Weights of a small transformer language model: RMSNorm before each block.
Each number is 128 + 24 x the weight over its row's rms, rounded and kept within 0 to 255. Layers, rows and columns count from 0. Numbers have three digits each. The size before them is the row's rms in percent of the matrix's.

# down: layer 6 MLP down (transposed), 832x320, rms 0.032, rows 571-596, columns 0-79
# gate: layer 6 MLP gate, 832x320, rms 0.0395, rows 572-596, columns 0-79
# up: layer 6 MLP up, 832x320, rms 0.0349, rows 572-596, columns 0-79
down571 104:133118078083157140131111163126103117117119092113110147113123141151117126146107157099109174169117173155142151121155141135106148144115103100116147110126129110105142083154094111150154107120180141183137139126154143147166102166124118151094163127
gate572 107:154153114100125160122138162115144152142140160129124142148108149149111155145099164148134121098124161166106102117158156142130114118140104141123127121130096127183113152098099123140126115133142111133132140109131130102151139082098157114140117174
up572 100:164095143115156166103125192111149118113148129140090144120128126150132182130096119126121122113130112112145116111155144110155154121123116123098135126142130118123084160107082130147076112145182113113133133129106129100124143081106131109164125141
down572 103:118133149158101141130118100120131157138123121135128147128115196111149074159121139125139112140141135137113111106152148123117100152164114137115171107162122145134124178099144143168163126161125139145097118134116168106132093201135117116118145135
gate573 094:133143126077108136124174136128157105118148134097122138093123142117188102114105128136096123118135181143107078108123156150136109166130150130134094124138150118127113151102160140101106110107135128169115132095095099123154105122130131155106127129
up573 084:143133135179128144131116134148129168183100157136121140151113096142070167124149149088118117144138106113135154154155143122164142090156109156131123143112121115144135113137105147130134126152100122102113158121168127135122143089107148130158106152
down573 092:101151105125204134105145109145142081161115143133129154150110109130140147176126133113095123131127140103133136098116104129152111165153136112128118106156164124132108109149179134117137178107132122137100121139139107110124149123081192096173120113
gate574 092:141112156135137177142134165150143122135101148097084117089128103144152123143106137113072126125175172131119089124118128146169127137137193114142117155133145103119150111104131169118117111101157112128121115115136091121170081103095129164193075127
up574 085:140165096093108082088140096104153134137145142122152147150115109123130143110138150130168110107108103149126146116138156169140122139132084178120087111123129125166116140129154125134143116142075113158121182119137118136117159127138141118080145143
down574 081:129135111112124159160172160159137120102141141131127113099115142139141108112115130125111157135123166136141075124130124155152121123140172099149128156126141120117143109097111113122056101142152138114153118108135159134116137099103137140150123111
gate575 092:126139148113155142140117148116126147158112196118124119129107137145140074110105178130126116106191122146134072190105126145151087102159137168169112146124151100148139110123139116129117104107098086132157144151116110126173124075079198149142110147
up575 087:120135171123166121141114137102086154136112171124135093131128160135130060117081155136131149104166090152137100187101110121115100096144117141152135142138139122112132135145118109129132123117094104113173120170113124114155120098086178113116139145
down575 088:130131117099122154076170141147159130126094105134104152153141112156124112141180135088116097130103187118147131095146172141105155146084146100086105117126087165126181130135198167143174125148122162127139128131131133168143114117130084110124133135
gate576 099:162121096112102116123176145144129116157110139096122165126177124120144163152152109118147138125126160126099156143156121144145116177134144143135121084112142121158167093149108155157112098050093127164140137134138128077112125129110176172126105149
up576 106:073151164117178104097097125125129133121149118132139087129114120153103130107117115116097120179128091142112117120123136100083125105129069088112093147152122138117097119137133109101149166166132129132121113100103125177151190119146087112134146162
down576 109:103105092119132190127121100117080124176121094114144121122129141134113147146118160101142127120143119120111084119107136142100118138148130100106123086153097097178141103140103113149091105087157159098137128161151114125110101122137140133123113142
gate577 102:090143128106088137122147156125155095164147138084134130128110132125173119095154099102143096118156159095131117118127144147132083119117137164127104126095185107148117128132160132102118079097129118148113148110108100148161140084125150148136065135
up577 102:168134127136168143121116131142131144081087147170130139099120105145089158160089176149113162123136109169131139158123109131138148161153133126127149138138082122131137150098105132159140159132124113141115113135153139114091109148116118124142164134
down577 104:134119138101121083110165135125126126145100129153121112159129131126124127118104137207125099097164156151135152140122106156137161143080108134160116114119141143132140153134141141134087125100157133143072129138115119113098121146117126098130168108
gate578 098:152163140089115124135139109159159060105104132129119115065121099137129153134145137123154142127140141122140105110120132147140090106192131127144111126134124110121158137097113169136121120169091138145115128150180111128121129120090116141136153112
up578 092:117157134107109121145095102175155139110105131091105146076122103121135164146113113129141113183149127154158114152095177156155119103161102126117118131144108131144156161135148137140122131145118166133143128157176123128098121116107121123138113076
down578 100:174148106133080118133120146091133093090101156148136133092142132132119105119125142140162170169148126141119142136143166112152127160114152107125137143110136124115118126063080130133173076142107115136134117130159119134092154085143151138130144135
gate579 109:187157122156131153090139137169157107129129176108146154097181118129176131140110139133101134085137135132109123103109128120144113144123119099110115128143134133148098118095133128104117102111138116156064142110177110128128138088106157170166102130
up579 132:158125145162144125117104141173112127099156170134169110097193149122169113136090132146093153101109118112104142105140103109120136112099098069128152110158108153148081120121145100101119104139157147124081106135181113097082135092137145166136139115
down579 114:104135149161157155158148135096130117159109116116146145125150137104112132107153120144146136125124142112121123115131144095129102096107105129156163112151114138128139125084090108151133130153100134145111102113127151110079135134124154081141143116
gate580 117:137179121098132195146090159130117133120172140099086145100103104148163138095127072087152138152097121119113126118115098127134125140145128145133117193094117112170150119123144162116119094127109110140176144121119129122111186083134141134122109183
up580 105:130114164148108148149147147137140148143140120105075088119152114166142109098131109084124173139110169144089119097146114119152138138121127122114085142150123109187130099137172145109147107161127133123159145144118127126121173073126120152132119153
down580 106:150131142140155165176094126123112112083152141122087138076137095144178107112099086081154159154092121152112137098141088093125142101135106118137140117129140138155153078148144141100114115122099129123177128134128140133070197071168142150114127190
gate581 098:154116175118140144091143131111153120124158163104089132129086168170125096066193146101105103144131149164115105126115101167156115139164171141124128148145133105164156149093139137143112133113120135127096149074135122111100151105126147157148120150
up581 095:134135145197138064155096094168090154103123114176139117135091134167133095125101110111153133159169078138112112142108108142170090114159121118151173120157155121141138108157127110132113147097171138122124156152156153125134106170100155106146169106
down581 099:092163128126097085159114161125137109127164168130115124110127113097124142144139145118153141144137125093153150129116112112104154088133117145135132088144116127130110165107087122073163158078145133142115118155083169142144109075116100137126163122
gate582 095:099167079154135089086159088169122126144112137129082112119128140110128120133083109124142138089142112131120126125109130126143146168131151136137070143144137128141159101122154133140080097105151129142138137117148131156147096134064139193150123094
up582 100:123104151126155107125159097122131134128102141102108123098176134117127071149122131134105115079134108110126096137115139126133144131138172134078152097174102122150170110145162123111086161131146095122152126140175127101145149135129154119141155090
down582 103:128132154127180153102081161122110105102133108113153107103116105151116168071113138133158121150139159137117125125155115156139131126114127133122150133114115133124112139122141121124152132102118134112116102091106149153135095116121119180129117142
gate583 101:138149113121146143095136143156140074179096118123139144105094093136137139111119144116096113091131148137120127129124141148151150138127169120176134159103186104150156090101155162086141072144131117149099153134141129139137087114122138144110076136
up583 099:141118153100110110165127124087119165076163156102101155153151141125148140117133150143142145143149101129129099161120152113119088156160106161057107110152096113136112171164148114159100178116113125109147106113112124123143179113109132117161170130
down583 098:135145095095133123131169140084151178103133153113133112128133150116120148106131131092140127134202107126175122141123120126130087113144105145116125102151098133094135136123130108124171174099110147092167131105139095125124160105113121143190207118
gate584 108:111137153072131148105115134137140103157139117118142112128124133114140123157148123155153122129165168121119154102101168144127107118126147145131136133132149110129130101101152176113121110109145128145138147117087098128156120122125170153142100144
up584 173:107146107096147119148131127092131100186151127151155145131133122098098118157159099129112141120105132106093104107071154126120144083096134166107163138116145143091145131145158172096125117089119150172148129136107096124139104156155174156143075087
down584 130:122118115091083116188112133167097119112157139108138129145111102160089096121146113127090123147082101151136108131114117110113159143118197136136090165133142144140154124100111094080147091151155131138122132151119148145127125110148142103147157146
gate585 102:174147115112129149092119149114123132134102131097125148136139126109130138162113158144130075109125159133101135123147156159120137130154151141107122104126128122167172128130114175071086094107101125158124151130143142150167082090098142113099127153
up585 098:161131141136139140127115130124104154140095128095137144139163126113118143146102151136126099143163141147087120120151137142098140101152134140080141090160128133184168112120127141109097112132126141122129134126167142152157109109120145108066154132
down585 101:119127089130159083111121151103122099105143117174106126130183091154132079122127093167157125144144108099116103152162102127091181132125154091140088106112169111118134126106154126125119141132118113110184095142141138138143131098122098126147113136
gate586 120:123129168099137113129099122121172132135124175118120135101079141137125155157111125143116117107156146128142115118123145166129129148155115148110103098190123097141111151077123138112106097128114130115148135122126127125164129100133136136136117124
up586 106:135132113158155135093133129137079097127127112127093153119156141116146084102155143113146113124106160149101107127148118128131139149125179146156114163126131171107141085162191136129120143091134110144100134140133123136125113118146124162120141145
down586 110:100129117154150139107178085128146113146129128127149132169068094132142134091136085098104128130135137155140173130147098135104124124129118136152133143096136094155085145134131129159128147108139127163087121140112121107120159100168130122126162077
gate587 097:134165144129137176118088168158149131148136185105098179145102163143142111122130134141108102140126143122126144129133114137103119135118152108169151147145113094120125150136124125103122165137145083121103119082134091123162129146081138141142098152
up587 090:065109116158140139176148113094118083100115203175117098122111147103133109130116155139161141111190073114141133128119135133115141144154146124123115104168120148144127147163145106110139146099105125117110153148167086137124109163127173138137129078
down587 097:118124148097087086105130110173092127160171083110122133101119114179105131090121161178118082119080182116130177121137117109097085112135115150073115132130121135164116133084117159128129119139122110125150088160117130146115116126130085122141164139
gate588 098:129149093128099144112127102087171120142128125109109139107116122173161142146083117123094113104139125103118153120070171143117130142145116129135134162112116116149132152111119124106138110132139128158138190119119141150113092114125118140161128133
up588 090:133128156117131121129139150186108124131130153138128125150132123105109121116168138125150135146148138167144079127197086152162125124124158156132109114131153146114133094128163153154123135112115102122093081108134085103167139123118155131104099133
down588 093:138137115119122156106158155119152106115135147139083125106098123165142129103150108137097102086168135132120147131112103142109139098119113115152119170141122141132133126107120113118093079121111137175146131174147090110159166151156099112143137098
gate589 104:138128086125078133122132131128126147128091124091103094135117136110133099138139137115116157132135141109111114110163140136144145133140143164179104126088134138117151109097100174132130118046103123144136166120128120149137109109155117147129094139
up589 105:137148194153198121159134151113096096165148145168160157115136105134100164123099135143149106117120109147133128137112096140098093150126108103134157164158117116142110144139142091106115156204113140118128120145132131071118143131097135113123136149
down589 109:130126163124116103070093092130154144136141095194084127152114107135127103107130111117114078095128168135113088159137123113099101131152113158091176110090137110158093110116113150136116115104129132165128109138131118120160148083094114115123162148
gate590 093:135149117111123144156138125144135135157117161098083130107116125123144110113121134130099132114154157171074099115138123132135089122168109178149134153100168097188128120117122179067125091103091119150111141135131110129161082117107163126191104153
up590 087:135124126154112115080102142118130113100120096150147136119129105144121157141147138113158155126112127089170158117137149147130121152114157096115092102136096143086142115137135088204132142106147135111165140115136119129107161131143102153097125093
down590 093:123147170121094131087151162182082112130136134123148110115153133111119147151075165157133133138110144138116138109088108112125096137137125134139108152132162140093131119067109169134127090096126148162110127107118137108152145138174149191141108114
gate591 094:153138150131158108146148123134150142149100154105095160136131067127149153120143103140140119167121137165149081124137129126184095105151189133156104112098120099118114114114163125126119124113146132156115139117145099132139143112128089138177090121
up591 088:133105151134161099157135117119118143128104119125106138157141092126142157124147077152160143195102120164147104117135117103157089089133178107144130096110099119097093123138148106115137157125167173132139120147142113124129163137144054118159124124
down591 088:061130096149142140128116158123153126094168095123169163131111122147095096093149121145129104108102140121111106122155145131132110134137163143117136116142136119100106099100089120132147121144109113132086133119121133137092152126156148131106101078
gate592 104:144122176120145130134149101109122086165102136115116108119129109104169137122138152095130101066146133107138132137158148116162117155132144168121141124124140120122134095130158174142088127112143123137143127102157105138200132121134102152105105108
up592 101:123134107133111125127110103160134145143147117123137127139127110106098052120136040149131138140122150144086104138111104146131117138123135133090108088149132130112140109148143115163141112120110148127141142148135106131102121095162139106121122143
down592 106:143130087127122151135137155122118101128134105141099150095152094153090143075116158125126142094096151132093101159119108120117118132128139154105108095121106112098147133169124064165113159157130144063112114163148156108150114090153135102100127150
gate593 100:117144115118152128129113137129148152121116130133112088098116113166137103091108123122114133118143122137150123123125194174145112156109164162149082137134149124144131143133126149131094116131127150151133133117109110059162115137129135117144115142
up593 112:153160148138090119169100149145133176104106102150128104144143157140130093085091094153126164149129134173130111094156143156092102154114115121087108125139133165106126133118117137119116131117131142146147104126135124104155128148109099107141143185
down593 100:070123123106120134153113140152126153158134058114119096128168131123093156125083160117131101150138157112135107126119142051118098110138165123131154102136087117132133132097130120159127103122071090150121138151144130115104131160111127101128144156
gate594 096:124159154105100134106122115149163118138138146101127102139097118129174110156140137120126128076131170156119131127091145144131098110170136139154106149124174121136151107105142159118095132125101101150105139113145093118152097096115143139171104120
up594 089:142121101136141135129157158133139116162105148132104178103126107140111165085106131127102104161154114108125107113167114147161146184117143173119120124112098110131118142110126138125149087115142121137133145124125127137130153109120140143105104150
down594 082:065128177112096111134154092139124125099134105170151131130101154122175133163106138141112114072132175158151095124116130152154125144111121090130107163091187147130140116077124160121078130147110111131110128105126090127169117127101120123172127131
gate595 104:110176121159121127098111132126141102150140149112101124119151106137132107135131131137107123103174125106116094097102129155169104116176125128160093130107153090092142141079163160165119117137118129167136165133121092115131143125114148133116108117
up595 110:093139132167146111105095105119118112119123119143143098137170110118100092139125125145118148106171117093108084110098091131149123074141094098144109131100121092107119152101159137177133135131135150131166149148123109093112150143133105090102145092
down595 102:112140110171134162099136152108089167101143129118160106134121126119091143111126121130163100139168140126120155126145126131115095120146144114062091117107149152136121098183105174112136106138107187118112118156103133137165135122145146127136128111
gate596 095:167110158051155164085147133126185134130147124131142120102103124132149098101133086103140140086156179125126127125126107150172148124150126158135106107123128116167152120099140164095111140138140107146124173095118103113131101134106121133137126143
up596 091:154086152068158153092131125123149149105154101157147097120115158110126088103148075121163143118130143111139150117123089116151162108125103135125129095139110132161138126126137152092134165144150136130129136106098135105117117160111092113118143145
down596 087:108109049125129144131090149087153117118140105121126164150188109151102110149144106133133129115114104117085135103153168076126135123137118145095109118147114112099104157167122136172147133114117124110125128135121101143101142111168090149118140129